Weights of a small GPT-style language model, trained from scratch on English Wikipedia.
Size: MLP 2048 SwiGLU, vocabulary 8192.
Each number is 128 + 24 x the weight over its row's rms, rounded and kept within 0 to 255. Layers, rows and columns count from 0. Numbers have three digits each. The size before them is the row's rms in percent of the matrix's.

# layer 3 MLP down, 512x2048, rms 0.0377, rows 77-185, columns 1792-1919
099:138078127125133188137147137174121170155103130107154101153099121126184103144137118146163124124112134097145143132111114122160128141171164130149158141126111136160110173152079129156130089111152122082128122133111164153143133073141156135144137114116131110167105128106158137131131140142145142107129183085140156152165160142105101148108133118150107092147168141136132082157176140129181055103139
096:126163169134160142110111133113148125152124147154144132115089144111109180160136110116115112132114112105154123141113129138087116127151144140138091115159124153116138112075071132144184100121122158135154120124129116104104098103115113147088142129124106099153172123128135126097148111109168143128128114115114129106111083089142131100142137130122123098091157114105120140103119136169172121120135
099:146124131120104134123136120103125160134138154187120151132102115172127100121160131121130159085124150120114134114120129136167148123176136122100091144103142139119106153127104131132127137144110114118093104153104116119161165124095140071163147101141102124110109128137139124125145119099122166138173160133142190128089099086098150092135087159170100119139132148101102158155164098114073135130193
101:112158119111107119111138097124124125112168107138110118116149094146130121143124126128114125128137107133168178154153128134137118133096146155170090145140128133167137128114134135133133157133145106110142084156116118138135140170141128151143153136098110095137131100119125149147117061125123110102116129123113125087175119134095114187124107145121099087136157121115125114139131145130119160110172
099:099150134123139162127113123092130135129092147121164156138108096105130147148144144143111172128139139113091113124090153113136094128111154113107092145110124134088152105118141124135116122118151135137143133120164147159100155125175126115068155127163151137124125137127159128130142148091139161130149154185096154134139125126128147135129148130126148155176156123151115125155143126134132150126158
097:152109120118095145107100125137159135145162090148153091148167139124149131084127080165075117146119142132092122176102127157099131073196138161127145131091127191143095085110121103142115168121114144117164096142105135128131131135142141124117139150168130097122118131125122136136155150138143048128154114136138124150179073145153151118136146114115105140159117166113145110141174121132151067134181
104:130166134143145112113129143133138085116116142163150123126182130147073115161087136100106119133116081119131130091093093114129121121129117123180090098112113156161134128116120129106167178114119147134117152104161142118102103116109140189103139110091166119140151114165143160101123119169090075126140107114138128108114124113077090132143106124136157139150110151124103131134170134084124168139102
100:115114107114128136151164114140203141096106088150100086161141111179122108138141143091117107156093113147127126124094144103133117141142132183141143149141137148125111136113126099097151160146113110099110115113176150110096104143127152073189169104131178124154079125151108118133165129144119165077129148140135140134109163130105112131108093132113169150147154125092093137118133162119062137156141
104:140142142109136139128129134142137201185124179107123094156147107133088127135107173125140151077093176109131097129129112141137152102123154185066147147126148120086169093107164110100117088127115152114071136140113136047128143115145106142119104113137118099166134149083150085144103148121108124126160132119110129106166139120093106111126115131173115102131156088121147152136119135167163109146105
098:088120141133134137157152141108126095123123126131073149110129096131091124149142129062087138084171087180127131120117126058121107153137128162161132103102098152121096136111166142109146103145155109148133072119096090126139114120086158140103155120115116113157151167147138136155172106143138094145170137159181113154116136136119147116143144118160102116128113133130138143113125113127177117096163
105:155210136125149137176156108103085114167115144140143137110134092090107115105124143119115122136100116119128111103158145115111118137173086114087144161124091137132112139092118110105103143119104136132116161137119129148185139112153108152122150142133174135119112104146151118154140125124063141116126111110154157158117147156128140136120125127122117132151132116152098116139113136133136158094120
094:142130151124124134158131102139165110166107098158122111146175152128101137124094154093117145112132144145179104124163170098127112140137159165131109142148106071129169109092156135139152160125131120106106125110102140156172129155116174148141149101068117142140104160148125132089164081159123123093108140116116144156171139074135122112121140120132169107150106145130164128139129083147147108130191
096:167173146118139148155115134155101110110127122157127110138126127112095163143075133202132151073157137125135172122090106129131126127110150076112102158140113143094155111094102138113133167131169146086117102152123132171126155147130127134092150110124138154138107117105160120108144091161097137106158133108192131129150116170112114114080156146127113097136170132127114132140130148176087126125126
097:171122093104143114203093160117151129120149178118146091130130159156130170116148136117155151131105141086176164105125164108146131110083092131112110141103118145120110109106138139154124119108150134111139123124139103121108147134122148116090133142105115100158163116105139168090122199157158140163139127159113080159111134130137110125095139089123147089144127116149107180147101163105122089124116
098:144121104123102102152140110172157151154149075163109088100150110114157152112132147127109158108120127118119151121118129142131116143103154135124125159110123136139106139110082173115100152109115128144108150156125130102153114168136127096124164109119117124134104108142147142153079122092086141111142153107111106133108127107136105134140146121164097082136137167141143129130106103106101102134170
099:136164163153127118140080136132133121120111118139098113115103126092111104096152103139143114082163124116094121088113165149080106119118158128151107116138095159140125134101117183148155100123106142113090122167109109131147142105142117115150138115127085160129116146145078122122096093171128164161118101127159138125125118140117101145126139167130139086112109169099150110116120137114129121146128
097:124128146148122143113137109126129119149127113130190139166111143073128127133076126159144106122147140147101126136149084147143132166160150125108130097112141124152136164154118080104132146098088131166108163117128137140152120108102121106129156110111106146168141137104130111120112107135123118134150133126088160116129130143111151138128116143158145099138138125129125118110141131105162138148136
098:104152146120122154129083162083077132152141127099073131164145148096087128120159106102090123085112137127129130132160162119154146108139195170091128100132125138128113161106086143117118081133150142137109114062127135158135110064095106093112129097127146158098168122145092114150154142128093124150097145186111138106152082119143115159117114121118100133168122119096150163144123146108152113158095
096:098137162155120103142150129094106156159088107133095114166124132115103141140144136123130124115136101187123133104135146152117141139122157144142136152116122155105131136112136160157143122127090123141089202138136142115129114111135126159161106153119139098113142140127085137120158117150143105132138102122107107095139171125177138135145134117115118163144100111122169095131123146091120131100128
097:145113129131127116131141170121167132138125059125141135148105157132136123102106129152124112136062080112104126151094156148096118148130126152112143078160148129136086120130109130149110169158127145142107134120085130128114114145117123104150137111078132105132161119118138094103101139168179127134128125143099133142127114085113105133101155162145156121136097163094114133121176177148154123095164
102:097149146107140102103118118093069099102121097079136123088109128140103099138158112143143071111118117114100114122130156120134132126147095079112123154102150120129113129130141136131153128121106149094147151152140144147119187098110141125135149091120108112115128151117130141142105130058140128089192114176115125155156194168126161124143118117089084144129156136120164135136113131098150177137137
097:128093140129152158151158142173145178088151115159079149143141137129090171129145102119123128132120112117134088178121174156105097127166129136127165123120102149109149130114140111104102106154115116112086119147121118148153159103098110158128129122156123103120173136115112090139124141132164072145138112114127133151103128155100092133087145070136125124123109152127099140100158162140123118133112
099:147133126158153153138135145181131130147115147126102132136142097113133117090133122140088107145140147144142075139124138146158137150106110172136127155146126137138094127122145141154131111115134107113146150134093148141137147167191149149134126121128154099112180113173132134146125103109138148128128136124175144119105124147140116134134136135115158138146156137110118136098170120127160144110118
098:132138122155161127144166124103112125135179150112148138138131126147106116110111101182123122123118118086111126089128147132144087140077141106140122095138146136145147110108146122120162129148113119113072127128125182131090131108104126109150168125113173141174093130147125151124110140088098135188135127146130151138110119149153136159109158137104142130111106146123111147106176155153110113122117
098:127137122131101115111137141132106180158141104144133096118124099146107145125131102119119146115092127130082125121138157155125121104119100108160137142121088137127087151144153170136128173108136115143114132139110105161141126179116124125107156084099148086104139129102121120150141105129181121120127168121111126190112146148130127176113120140153118105114141133145118107095120110128080155109121
099:058142174090099116121124179129137143130141063118112163136178162131150116157179164113111131099120168123141160100108137125158141127149123140108121119134121147171129123099157141124107110139163147110123104145149158154102112139082138101089119137116125082105141094138136133138087121116125174169098148129126096164103148122103136137133152085127169123114096126115156093120107145118184172106167
098:117071160136113106131141167094155143118080127107099132141141148070176124130120113119120146152128111136180103123108141139145152093096154130158156099135148144168103143114113153133123111115187123139135074113124098065117133130146099155104124123132168134126129130106116127150098103127132111164120097122133108153115157115139139132092148149171089089089155148125156118172110133135114097129102
101:115165134110135124143140105115126095101155108136146120089143120107169151141119120165124139167149113130122141132108121141111124091107093095153134140139120115136106157156118144181160140120111095177131086110113097169135181156151160110153128138108093174165087072169134129111133110113112080129100102136113110164112127146114132097129126104090136108126110135114095103149175125137088115107095
099:123138117154113153095127129156132128096120127153117167120130122151122118091171112102133089101112171119127139066134105133091130118149097157095142151120134146116128145123142107146150144100125122134154133141111075164151124141140147131112134172115130123146099143149111157122070114109149079120130124141106130166113103124077107125154113132111138158158110097099131139103120172116123129092168
096:096138117151093149114122065133131090142151165099073124123135146117153076130102117120121142160154134104105144156131143137099159106113153130065112138123173100131105089145079123171101134127136135134132107126117144106114153159142126113125124143190095129115114129113118141142093153145112129128136150111098131130154161104151095140129129125122111093140126110114169119124120103136151144091096
100:139148101075104140074130151152138052126142139169162154133095168123129091135178105112082120131118119148128142132122115149121158118121116158110152142108139130128147164141165144110102101129095122105114083075175135151120091134122124143140118110098125098104129080155122126133178083161112141117158164133128153133111104086156160135163143105128178147149174121169125131169097151123092084146137
102:108134050140180158175132119121136091107113102135111144140052135121105104131125131108108075119176131163139154159158153077121138120104132155114116151106117186122080096143159119124126044091121122136115102123154163133112144137123106128109137097077129128098143129120111139141156170113109127079092125153107158117156138111117124107134141112141132091113130105098127098129104137105151125149124
100:099102086218115140136161145115106135128095103135134142082137113122129102144121128134082137136160148122122130136134117120097151122147110123076124166163152147134125130122077126178099105151109087116137149102097139110128136127165153101111107043156089132109083122160128093103123135167135118170159108096086097159099120118150099118142121128118144160093114141141124148147123096169114112142154
098:105100085128136148090113102160106161153129147131185095116144128133133118117122123088139117138125153131161145160114107113177122147117155096164135128153167101145132112121116152138135152156135143121125131130147162103109111095152074095093154103148149121165101103122142179152149175131119104122103099125100133132119124094143165164094119143145124127149105122072148166117100122130134101126088
104:123162103124159126086129114155121145126119087135149126136126173125105116121116143121123121167131119116139134109122116138135164121097108153146071126113104093104107126135136098111138097126111125152108119132100115102162108114099150106118094143124124108115117124134114143104099136098117155115092146142100125134119099130156108152114156131103147099157120116122149149132074149139138104165061
098:097140098137108139125143125134112111125179136130138115151170185116152179142170109128162072065133107165162167133130141097120124140139135153159127124180127157142125154126142144140129102145110146122141166119148124147118135117142124099157133155109078126151114135172139071117114092085142114170146112167125131124151143103106138105124133155111102150151081113134100131122167130154110131106096
101:093121158135149129109173102159109136122162131107092119111098120130143174139120134168103140123159092149158135130115139124139096083118124120113127127136147097130140185116106133092137151132152089158138085080084078109124107155130152152124096120175102172162150139127153147135135118127113145132097142207120125192124108137122115175144161125093113163097100104179111127123125158099088108165094
100:170154100147123144090136119091100117133120089112208146129146127140116121149186133163157120157088102096096113143139141139118149108097127134140110111078165132131098080112098129099142092191152099146087098145140139102141133153100151140164105072096130165103116114115141138141134109132127149146135160103149112104102084147150128144081108139118145109091129131128167147078101116097146128106183
098:111141129131176125145132123113185126153147068118169104136128113151115091163125111128118181131131149128125130129084108159113113156117127130144180137104098122180090144101117095125110148083151127147130088173093114138204139126164129110112116124141142125119082113144127132136162080152141117140112146093102144085151130139110154117148113140173166143140169130126138122129105142064122082109123
103:161100103135140166167105151113103118124113153116118117167100131127113104125048120145133141108111113126090112097072158100104106128124141126162172120113091092151107124122153101154141126113112109179128135114135123143121095139149144128095101089120121099113172092144120139178146133103119118151121121168112132140119136128145141125144112112098112159162153094108113098136115123154141135140139
103:171114109093142107149115130122120096148135113136159132124124141141113130114160145137138182143166142126080139108110114130134139146117129138141119124088137115127133118124151076126167107176132136148136146152112091163117158115115119124170123142139095163087130140120115107147101162112117146125133130116111159155138132096136103118136137114151085121088105142153099115152131123130124126137126
096:091122120157146178111158122132127149114088107141124150134137158093073132151142162111134128096149117118123115132137145164130179117162072158097125108148170107124112091104156122136130105134163113125111151112155159127128145098111127174136127069104131084170149150158110134081091178123132138144192166098131131132124120105091155166126126158159112093127139109134141150104124102110139121138132
105:095196122151155128141114148187128099169142149183149063143140120114172148161123109117150179151116105096132145172147123127116121162100096142108118114158111160078113147105110123115112149074125123136146130143081161119135103097125130120116124094154105151129116140093101096158102096115135089134141118117111131117110129087124168147079121108104130124120134120135097124137121120121144142085147
092:118160079145124102104177156145165100114172121107122089133163097148111125104162130113052088147126130170082139126083185150142116153117123106125149135123104119141130151121127120166130177168119119145107121081112119100128124158104144161091174110163153150141100132108178150080159125109095122137115105118148161120135131148132136143135119109136113154095159103121119117140143195133127109122107
099:131176118175149139154134140090054108120115126105119141149159146128115124141096109143101158144128131139142181098092123092113096122099141125132134129172145139111137175129128130122169161130158187107129166152182123115107109127127110142081142121127146149145131111135148140136104117141152121095148154129112136100124111132148167133118125148134128165149142112148150107109134145163209067100113
101:053101095154103109121119140110151109114138161067156124070128131112116163154108142131154098114116150163103142115130126102139157116144094084103140145126133154125108143108154161170098075113094093141112147134086129118130114161104123121142125148118166129091104133176135148155113123140162163126157142158125114090121141087128143108132134142143119128110141137136136129104130149112084128159127
101:097140132161149113098108146110105167143164074129102119155128123130139102102075109136121104116154164144173126150174121153140105130132108170150150160192117116075158106119101157125123128113153146119145155107112134128132086156127113145144102116119113122111115123124093123157137150154151098107155142115176123134120149127122132112105151151111124168146168125142169127143153144121123170156159
097:150138115116152142139144127159167097111098149112123094136083126121123149125117099084104106149092135098153115178143150098155118135108111155165163150196164129132138158123104134147144090149149103107151146152145149113101126162168136130066133123158156127133147113112096136108164119101107091146129112167123195139117114123143105136157126117119128129147143167102115125187123121116136147088158
096:159141145114141127132145124061061099104114128138137149182141128150111096109157134108137109105140100136151089084116144104106113137107124111117147098153146048104126124120081146120120136108131122162121080134114099119138138103135137112157135109106079161137109122177128107159100108078095168139110113084098097137148137115151135145136107152106099118155129117142189139127138133117124159113143
096:103116165144109124109096115117108091141121149138147099120150135165092137145062115076138135173107091149120171139108101111130150147117137114150106134128158130135090097153154106113140114125083114134097120163077106125169166162090128117084109116120164116164129114167117104127120120152094133103110130163136164088212120158162153157113116166143151161144142114145117135128145119149093086147137
104:123117137141137152145140094135110141119101182115117103140086135159152114159183095123114140138112141161086158139139146174106077115122073121130136112125136155159128162101104149120152096136170133150159147122097147095160138056156094124141161153100119104158151140164116171130133148155151142145114088148103136133120117112148141146165126100126129158151169124112117127143135132092147135112102
100:083113167122099101119099170113170147157147112153171109171093107142105138129186105081139125143150116134147113124113135144114133102118133136149114139106128128148180132137140166134108160103095146133178109126151089095131114132114121125089135126121168138122158085132139103108134099120134119097148093132119111142122159121100133123131136145154093120093115143113110145124098152097144107121128
101:109123126091136126102158120118157157113135122117095132131140128145134124135180113124125108133145152113131114146137110160125159147126160169108142163151095152076143115125132132128174127094159130158145094123155095117161112159141096191076157117116130163085126135147144132107111121113124132111097117110176125114122130111118145102144137142162124106120121097147095139119126134182141070104145
098:138112139164119133120146113142154150117120138119161107124127137124142142115124104166093147154124140126161142129139133109115099124120105129149108105114130106116154151144103125132130117104181094080129133143172103187136116129114146128111105177103109103107136168157142121090111159115145181124145125121073159152139131123131174134097143154105137077152149147107105106103119156172118144092096
098:120116155127129138076174087146084110095128123134145116126113135138136105133130117121168178100095142145141122150142112093118107116126158129149127100089085120098161089143158136126129160126125151115147166133137153081081136186143098164112135107169108130140139148092162125129182158130180145125066159124120164082087169084107102181124113163114074132151122157109118144105115124165166127084123
101:113081100116107102128159113174112118120149139102114133142137107085128135129110137132155138098116158096136099117103118176087136119113131111124127138160143096121120109111098146132118076140169115162079147141135161149134179205111152126132148123109122137103150129149099145109107119089134103161137108136101140120148103110181124099117094099079162114132128142141119122115111095103146137123144
098:103111136132088132120133158114113125096123131173143081109133115097067107116113140121097124176113110099129108114139102149111152089153138106096097099114103092128114138109090149081126164142136122139124140133133133156111116092144099148132101080114125164126137108138166139132119087150112099098156138132134144130131100189158148124143111106169160166102149086131106137090147120123110120122117
103:111134122102150110104112126141147112177112147127131106111099121126136100203116166140097170153154102105136095098059179095104127145140141157145116135118101151123070129133119135174097159138140160178128143170108149152136114104149120144122125138119125094136125119129124104133194129157120151098108137164128119135106120120113108123154140132143093166116170080118098082116143138091093160176114
103:129130095106168116077065122133124182119105176099112144133138114104094184154105123164153103172157151138127147141132161131154130105117126141112128132148094114102135144131130115125117102115133120137130131182104153133092099141125130120096128144105094102116141160123101143112130116117132084114132130114146134151136086119128136175150120132126110144102154090136101111119140088172153112131184
104:122150147151198137144132119136110141137134168130141164101168112150112144144165138133115117198127154134142143120112128102091135122113097071093105109180165123128113121127098157133122068115152132091138154111134138090129138182170152147139156107185112133147129096154176115077123163143134166134084120173111108155132139158133121166126151172102135130123137135113140158156093107116146173076111
101:132205121107133139114088124130096127140142113127100123086125145127133136133113131092169101146127109138144100107155093140130144146144115138133117129103116136145149104143098142178164115120167135114117090114063127163099163149112150085116104119101095143154126127165132149132110124130089080115136115114130168146121120118116173122141150115139111079141201121102110135107116138154141108156106
098:096094107109143117135151132145124118159081074159126134133172084104117130125113113110135128165126142152136087129122144113100146094093140105192144094090155115116178106109104126122106132146147131142105079202087132115143199098127123159116159116140113111134135133143122101085107141141149121099133090167147115139108121182109114135130124118166126139093142089121133110119174162178147084129116
100:115137168101104162150113101113078126122115190120127117122096148143119125148141134149141155157127146124108093127100155095109087087156144120143122124115162117140147100099105136100133092176129095108107157094116131131123136101129188108151130096131092144108107117121120107107061141121131123138140131161124111127113117125122125117143117137175134135105133111069124157133090107131102140080101
100:097163158125114143126163132117157145113140140128164142115130107115106118123182128144151102096117102143130149139149121127096138130143154133142162131163108164139135151127107100151142103085093150121123124151148150160150132122150103190147127136133141135119124176079094093147119150142082154148124166129155137131065132128116114115137166133157140142140121093130118132123118141160122146152129
099:176123154118081113154180138150095155103139130154127096114120091109178114119130147133153144124154144112137125133142124148153123108115096151116163113130087136140150119114117102128193115126110130089115094096118119074117078139119129143120125138081140127124103105119134121116144115079133123154094154130121129131137111139123135131101109084115090135137146126127152100121109151141145095145192
096:149124125154095119149088146131097101149155111125142125130133095110102169148087152183140131197157107157114126155084124100093091143135149101135103149097117075117122137117178103085112144168069130149141083081148111086088085156128125151120131155147133140132122097166124146104152108136124125111131133160105107111097097108150168126124125145099098111146118132137160095102141131102168076170065
099:146121144126085127142142117139132109120122071184132128133149170116128107151148148134091129126153118172169122121161143136141141131119167128123134142111116119127162081167122114151101139153110164076113124106137098130126151085117178127134123122126106068132142141169114131108114098136117129128095103134088147125113119154132099150132114088128132158160158120115103141176120131146150158162126
097:131138119121079129144159093160135111139137162134122169129112155055102119104127131096107173165141135154142148094111148120142096130107140130151085152095131085117145136123102145112149164129127133150119091148133122157116135072148095101150150148089113121120139133136124164096140159097133142077148144135169138153094113136113123108117146092159130129117147149170172091151101122112074125139141
100:105154109101161145095122152163164144118125148132125118145143116121066119137153151137124115123125152121081153131134092158129126043117144072126112120099142126154150153128142119146132127111124141107136139117206195126115178135129127156152122148125139153125105109146147116132094121136155132127091097130119151104128109112106121083136118144118114150100124142119148136089155121110130151120122
100:124158117123109124106077107148117121168113137120123151137147120129132119132111113110137141155134091143110119173146183156135109135153116166134112143161115111135150131119106135141099098129142089124145141127159150138118135139131140155119108142141100129127125133139139109159102126117106168121132068139161142118138142182103129175112141124121148142147145121111124168109145126116071124132085
093:123162088139115122140115095109149180151094108149117140144158139129086125121142123102144149142163179117118101115150125137164133143124120163086140119112113135134133100146135084107118095151149142088126093101162143119128136126160130114145126117145128078123162136117120127123125157093147132167078142116165133194141115167087130142138138105121149139138109163135121117148125148166157092106116
100:144103099111088130146122142132096167134070127186113146101119114081115140107137127095091100093119148154149106158151146160134122135167155093147121131115075116161094184154145131123156160102114150098139133167083116130137112151152145121147151078095179156161126157098121150127152113153151176075119115141104140146144141115176100124116109134141108137160144134141151136119141141113154143091139
097:105159123102119107171151137132129129119143093148101143132135097091162132088093161110162120136145148126119121122120109137130123073152094096117110139149130158115132090155142090153115149128109136127160124122116131155116117131137105157134134134140176141100082098100157101122147132124130092104146098118133128115128101130137138151107130143107125129132149154129134162085097158112108138151138
101:105141108154135110114157105105131138105123102089111121130126180066148112116158134105087108159152152126106127116104110126146094132138156116143122171108139077138134099147094145138105093095108134101097104104106073119132118154149124149131102148100130174138137157126105139179135136140121152110141148118118121129117167137121107155142153128148108128124108142139104118090158119109152120145100
097:087127121112129181116133135137114121109095156148118108088113147136117124121124122154147089107090143091126108138158116100133120142131123125109089128131146128139121087113128114187189160144086135107137107172153116095120147150117154119157114132084097127120098096079161132125173100142139143124137157149123105133138172122154141104138068096119145130144071155128107129129111104100140121126190
103:156152137135117144128158115151122141091150189133138106097193130102110113120104094170127128120122110136114157135181124166186146155123066081166129155133105119113145116145113126109122083119140128143131112094129099125130088146140129138124135099144099128154116111127134106106141172122144152088128127153157164139127146128129131104122121143127127163127092150145149094115126106088118144158185
097:159110086131130099134153164115122166178104058143135102113119116121088096146133097136114136168147174102151104132117133118109145129117123144142100139129136107143148138143099135125130112144114103126160178118120144091106144147143127129154143138124147113155136127136156096117101169153161087150143113096162103162098129138123119164144127094092184089142140091116157134097107103130166094110156
102:129162128094144116136108127136102127133138157092140138124110108093104200105111109126116090129121123126121163099120176140156129125182131152138129136149108150134173131140135145109120168117145117100154106132062081121103095135145157156139121151125140106118148128128148137114182104124176174130113148116161112137132156103134111132152141114117107122149142098151153136151103114116144109143126
106:169094090170075108101134136076154100149085113142104111139143101142109129123105148126132139139114111139145086126148150132093112132138114095149130173117161099159120123168125114131134104138133145094131129170130108144134138104139142135128139166100120125135190193134122144139150120126135134122097115142131146163113126141113151100167106148115171129109093075115120106171134146122167107164161
101:111141114167135129097122094149125122097125146095145100151167116159153093148102131106107133174128110104170125111094095094127132128107135129126125153102157149138106129153149109103146144138127179140132095082124143105099143148153141161121167107122103126132120079154172113139133163143179086125129103136109103120127173125081105143089123137115099144149102125162139096102163139115159093147134
102:125092115114136109095127124186112130126139097147121179123126111120133136141131137115140138115145151117109132122107098136153147145160114139159109101144068132171172141116157129116088133147099106163125143152144183164173153141101146103137119125133079120106126146140104122119101117126129140078151126107108093138063186095116129108152133122116174098096163110089112110105162121145135141124144
099:142090125128120142157098118145139116145086115075092132118157173097128106146147109115141157138146121120172103090114155180133111082160160136133170146135144121082179141150141127118170139146067153147124144138134147131077091129158107128120148124070142156097099152127155098124145162138086115164116143148123116166196076092109174104089092147116142141109097099106145126109146109137157163113100
100:153122121067154129143127142135164102126167125120112112118136119117156175145155154128181108119134141133078163110134147109168159128121168144169123105139165118147155159162122128129142144106115161111133101159150117134115129165150160148186172115081130130144090121148087147117119139120136110152138119145140107105104106149103135117080165120157128157121149154117103154138130138100128098150116
103:169149097130135133149127139105148127151130165186142094125082149135185153116121161134151146103118134104150108106131124119127152084128129123102082117134128138142134122115151135054116143133129111115127123089113112131111117157099138118142171121119143127163121118153172092163092144123171095115150108186124191129118137141120123153140136100132147129165152130148111142109099118078112152101094
096:145135147146162079113136089134162119142096094137147120176108106114167110124145078162121124131114168163113145143151135162130113141105101084137142123124108157135136106143132144107125095149149111152095131170098077141142133141102107111138116120165158132146114131129126130128140127107119137142139096115120134105097067114138137120077115154066155156160111131152140160100143124197184099125101
097:153132156140171108132098126104151123112122130113135140117136135124106151110153144128141128118106112123138175116149122090149185105091159118131152163147166127168127111112111145131113076135146121105091133167077100114115085108131120110158145144141136143136129114145113118128141173126115161113139127125121143115127136127154124141107116130133167102127123091146164132130124121170100138118078
102:159129150122133114154117133148149117140134123163095115162111096135120154099140128160124092131117160127117114125162148135134160126145122186141144128101126142143108140162107131086156118135126082129125133095149140149127116146090125102131140128120130129124102136153175162086135136132077110145136069142121146154133079119136096104128120115115127116154168138077130131156136128137118123115141
097:075111099070143113152120117143166146130100133102133074104099182111133084127121143130151163141146107181113139074124162136120141134109116113154113140141106109102113139124161146133176114122130138103105157132094157126133139123128104135136123096128177121089121110088152065127158149165122101155071102106134102134140130119136081106126181129098099124120102136118121136148096132117112169117137
095:130090124121162145119182099099147140118106144126143145112101102138137123087122093153077144160092082110118097125106161152140099163135108129116104112162105114111150119166119099150127124121156173169084136147179128128150144143134147132143106151084123113064159147129130190125157113146137142171106128095140150149099209111113097105118121149096154170118107189119100091116105124135163108099177
100:146135135112178122151076163132158159120116172163109082156109150125051102137118159146098173156114141120099165142120158129107141135135116173073149138112134101134133123078123087169172128120134138154123117131147104126161108181118156132145150173087152137132102122131074131125087113145109102126142125126131180097145182119102122166133144102117172087110114141113134138119121155137109110093102
103:101111116143108111096113102093132154117118143108131158125126128140178138156164108151111132131113093097132111177113161116110141129154144103096125143144156187155094109189127135131115150143121129106176139133155112112171147101117117099083140164125114095144119124119135122107129165157130094100095138133107097125120121178113142105171140140125115149136122111142137143130119132146152143118134
100:117127134192095099132113096139129172160104109125160114109151128101144090111153151140079165150123130149174146152130118139103118102076136151145176134120133148140134162139153098141146103126081093142123119161115079134122117140137095175156139092150137123137126098119126139149113132133125133156171140120145143173103133179124123081128104117127127113111116081156127117108117159131077113120128
098:088123137131110118148141112149146164129158099093136121130146088141151110124112146112118115105153173075145139100105113127113136180102140138123146114111120132147132111119103147116125110135131119118080125138143114103133118101161116122155125079144120113143136135133134118143126138122156113122131182138118117136107087049111133121103157105160178131116122131119154144132132130137096143144141
104:088163143114137178131167161170129096135147154106108109121108136151114100107100117133138141106098083098140143124116137110160108110137088099156151135145106106153127123105111161147137145148174134100091129126110168136118118125162129106132160145127109157123135099127079123143109104097089157161141124138116132096128142154094109134098114120080101131112158122140100139144140073167143126158111
099:088128161111139141139134172122129136137111094158177120099178153118114147130069129156120137101110102117138116124090150148154136173121181162141099130145108143097134136116142119130139133115174096131119118111142133121113140122127137164100131171085094112142143141127112123119141185111140081121135161097151148158130135106172142097109152124128129121136140092126110158146116115124138103106154
097:127112095064114148089105128139123127139153146139172121172120139140184106115166121154146126155087136088113135109090108086090125100090171116161108109163141119143147095170146104133087101100132134133136110116130114123140167151113150113123159127119127127158139129096097122128121124098111079119111174081098131114118138132127100121182110128143107140118120144113112099104144113090098100136165
096:139118143125136074128148141147110136143140081190143148142126157123137091102133114162137115104121125127142183097110167148142119139133102121149106136159119149097132162120139120121159126130148122102123124078118114146135114100143113110132107089108159118093094132095143163112125116117134152099133142120113136122127135156182104105097110126120142119105155077120094161080109126148102166133139
097:114158166087138134097128148171090117140113164146156131122134133111124149138168163060102133130134112160129098203121095138128165119134120115109140133137151157086149167122111120154136126180145088111087149161142138134138137072126096131166104143125105114136126105143156129140195125137105120105138107098153081171158127133093104146139083114164092133147132102110161135115133136132151133129129
102:102105091094099160144127111136142105126154170126136134104120110141188095139123148113121079194112134132143143120112130120159151098136148073098118119115140110143134172130106113105120146132087121141115125163159134114148117153126186081144154178139197109114103144154096134094129171139160124115146127081121115140132119143139129091149147157092113121128111122161140126128142139188100116112151
102:106109156142083143130107113109135151129151165119118138131123140141106121105119183146106172113158092189124134128099141150148099098127132116149100126167143134163128127151122153161157135151082121123129107074102118148146138125130146140146106132095148147154106140113094129118105149151111151132151151131124149103118129117086113148140115122124130122076096135115144120164095139157122161114103
099:131153152155142156144119154135178124167127103137096158123118117120148111124110167101118127119132124134161167149143161137089133136135165198137149110150122200114118153134125151110144109134115178156188161131134096122169075092114141121173120115142148143106147159154144171125150129142133156058160101153160137145163095104086103133116101096135144162126105116145129143141144103149108144137150
097:090130140116114104111115097094132117125181139153118176114149108092126139125157144145174108128129103073110151147124099122098118144161157151149170152131112172094099119116148110120133150117110146104119101147080125137102143125125109143120121131096176139125142121126157119131093168122109093131129138081164141090098139128126082129105120140123164075127156152146130114105111135118103133114105
099:129118131147088133109151129110133108145170134108114105158120106160080133110157138132116121120157114131098106116117116130147098148126181155092131121136159147113130127172135111160160139129158164104136131115150178110110133154125129133116117091122124108141117130123160115119127134122165130098165110138146114147112155135128120143140100159143135136133138145106114172110142135143159103121083
096:136123089140118182103156101147134116175116142162143104117115132110101110139148160158112119105092145111099145122108098129146142097154092189112138113131177141094151133161114149100131123099124132155130180170162126115169134113203133142102119153123139160161163117093123113109127104121134108148120148100116163101105154096092080155172156124181116168099158165151180142107172157145151155132092
101:121118158130101126088108111137173118109128124116121088132132159111112114098128127155143098114148120166121129125114133114159128131132076110127137141098153088113106117184114119120085145119139130122147146131127171116154071144101118130135158094121133142162095129154121066156142134125130139148162144159150105139124133126130139119112089133075107155150138086145113114117110136109134135156120
094:156116140114172126112144176128138142124114145151140114175111095106116116118128131123116132118145159179132168149120113105125135139091156171102139126128120093115130127143124114112097102115138171130146062130105130123153184143132113129116106136143128113113132141135128099113151102120138096114150128090116133138105116167071148140099183074130124125121126139140153148121139108124169142141146
106:119155118075144125084141130122150147087170125181132128106120112109100133154104140153137160141157106142131119109098117069132137139127145114147072156145146110128120122151153110148135127136120133125148093170103142165104128122118097143103154139135119134122137128116157121148097121092127174136138164157155124155112115118135115100156116160119097157143130124124109134163167178188118085104088
095:123147098110166105168135106107107138143096155150149115154138139098112070096152146086112107052124124141135145113185090159123099131057108109130124146172119104129125116097070133114091122134149148136092180113139106135143176122134143142107103173119116121139156171118164126132106101146142154111164113125127145108148128113147132128101133112129110143081102128163160122149073156108168119128099
099:125141131142143122080096149136108077140117179117111146117168124112143101119164137111083136129082137133112098167108103117100142148122109103107130108136147116117169109130101132112110129146072129117106119159129136157164135091134124127119155121115140139108120187136142146122173160070060162145145080134108113111124137147103152138142132110094110148114116090141122197137159151141169110110095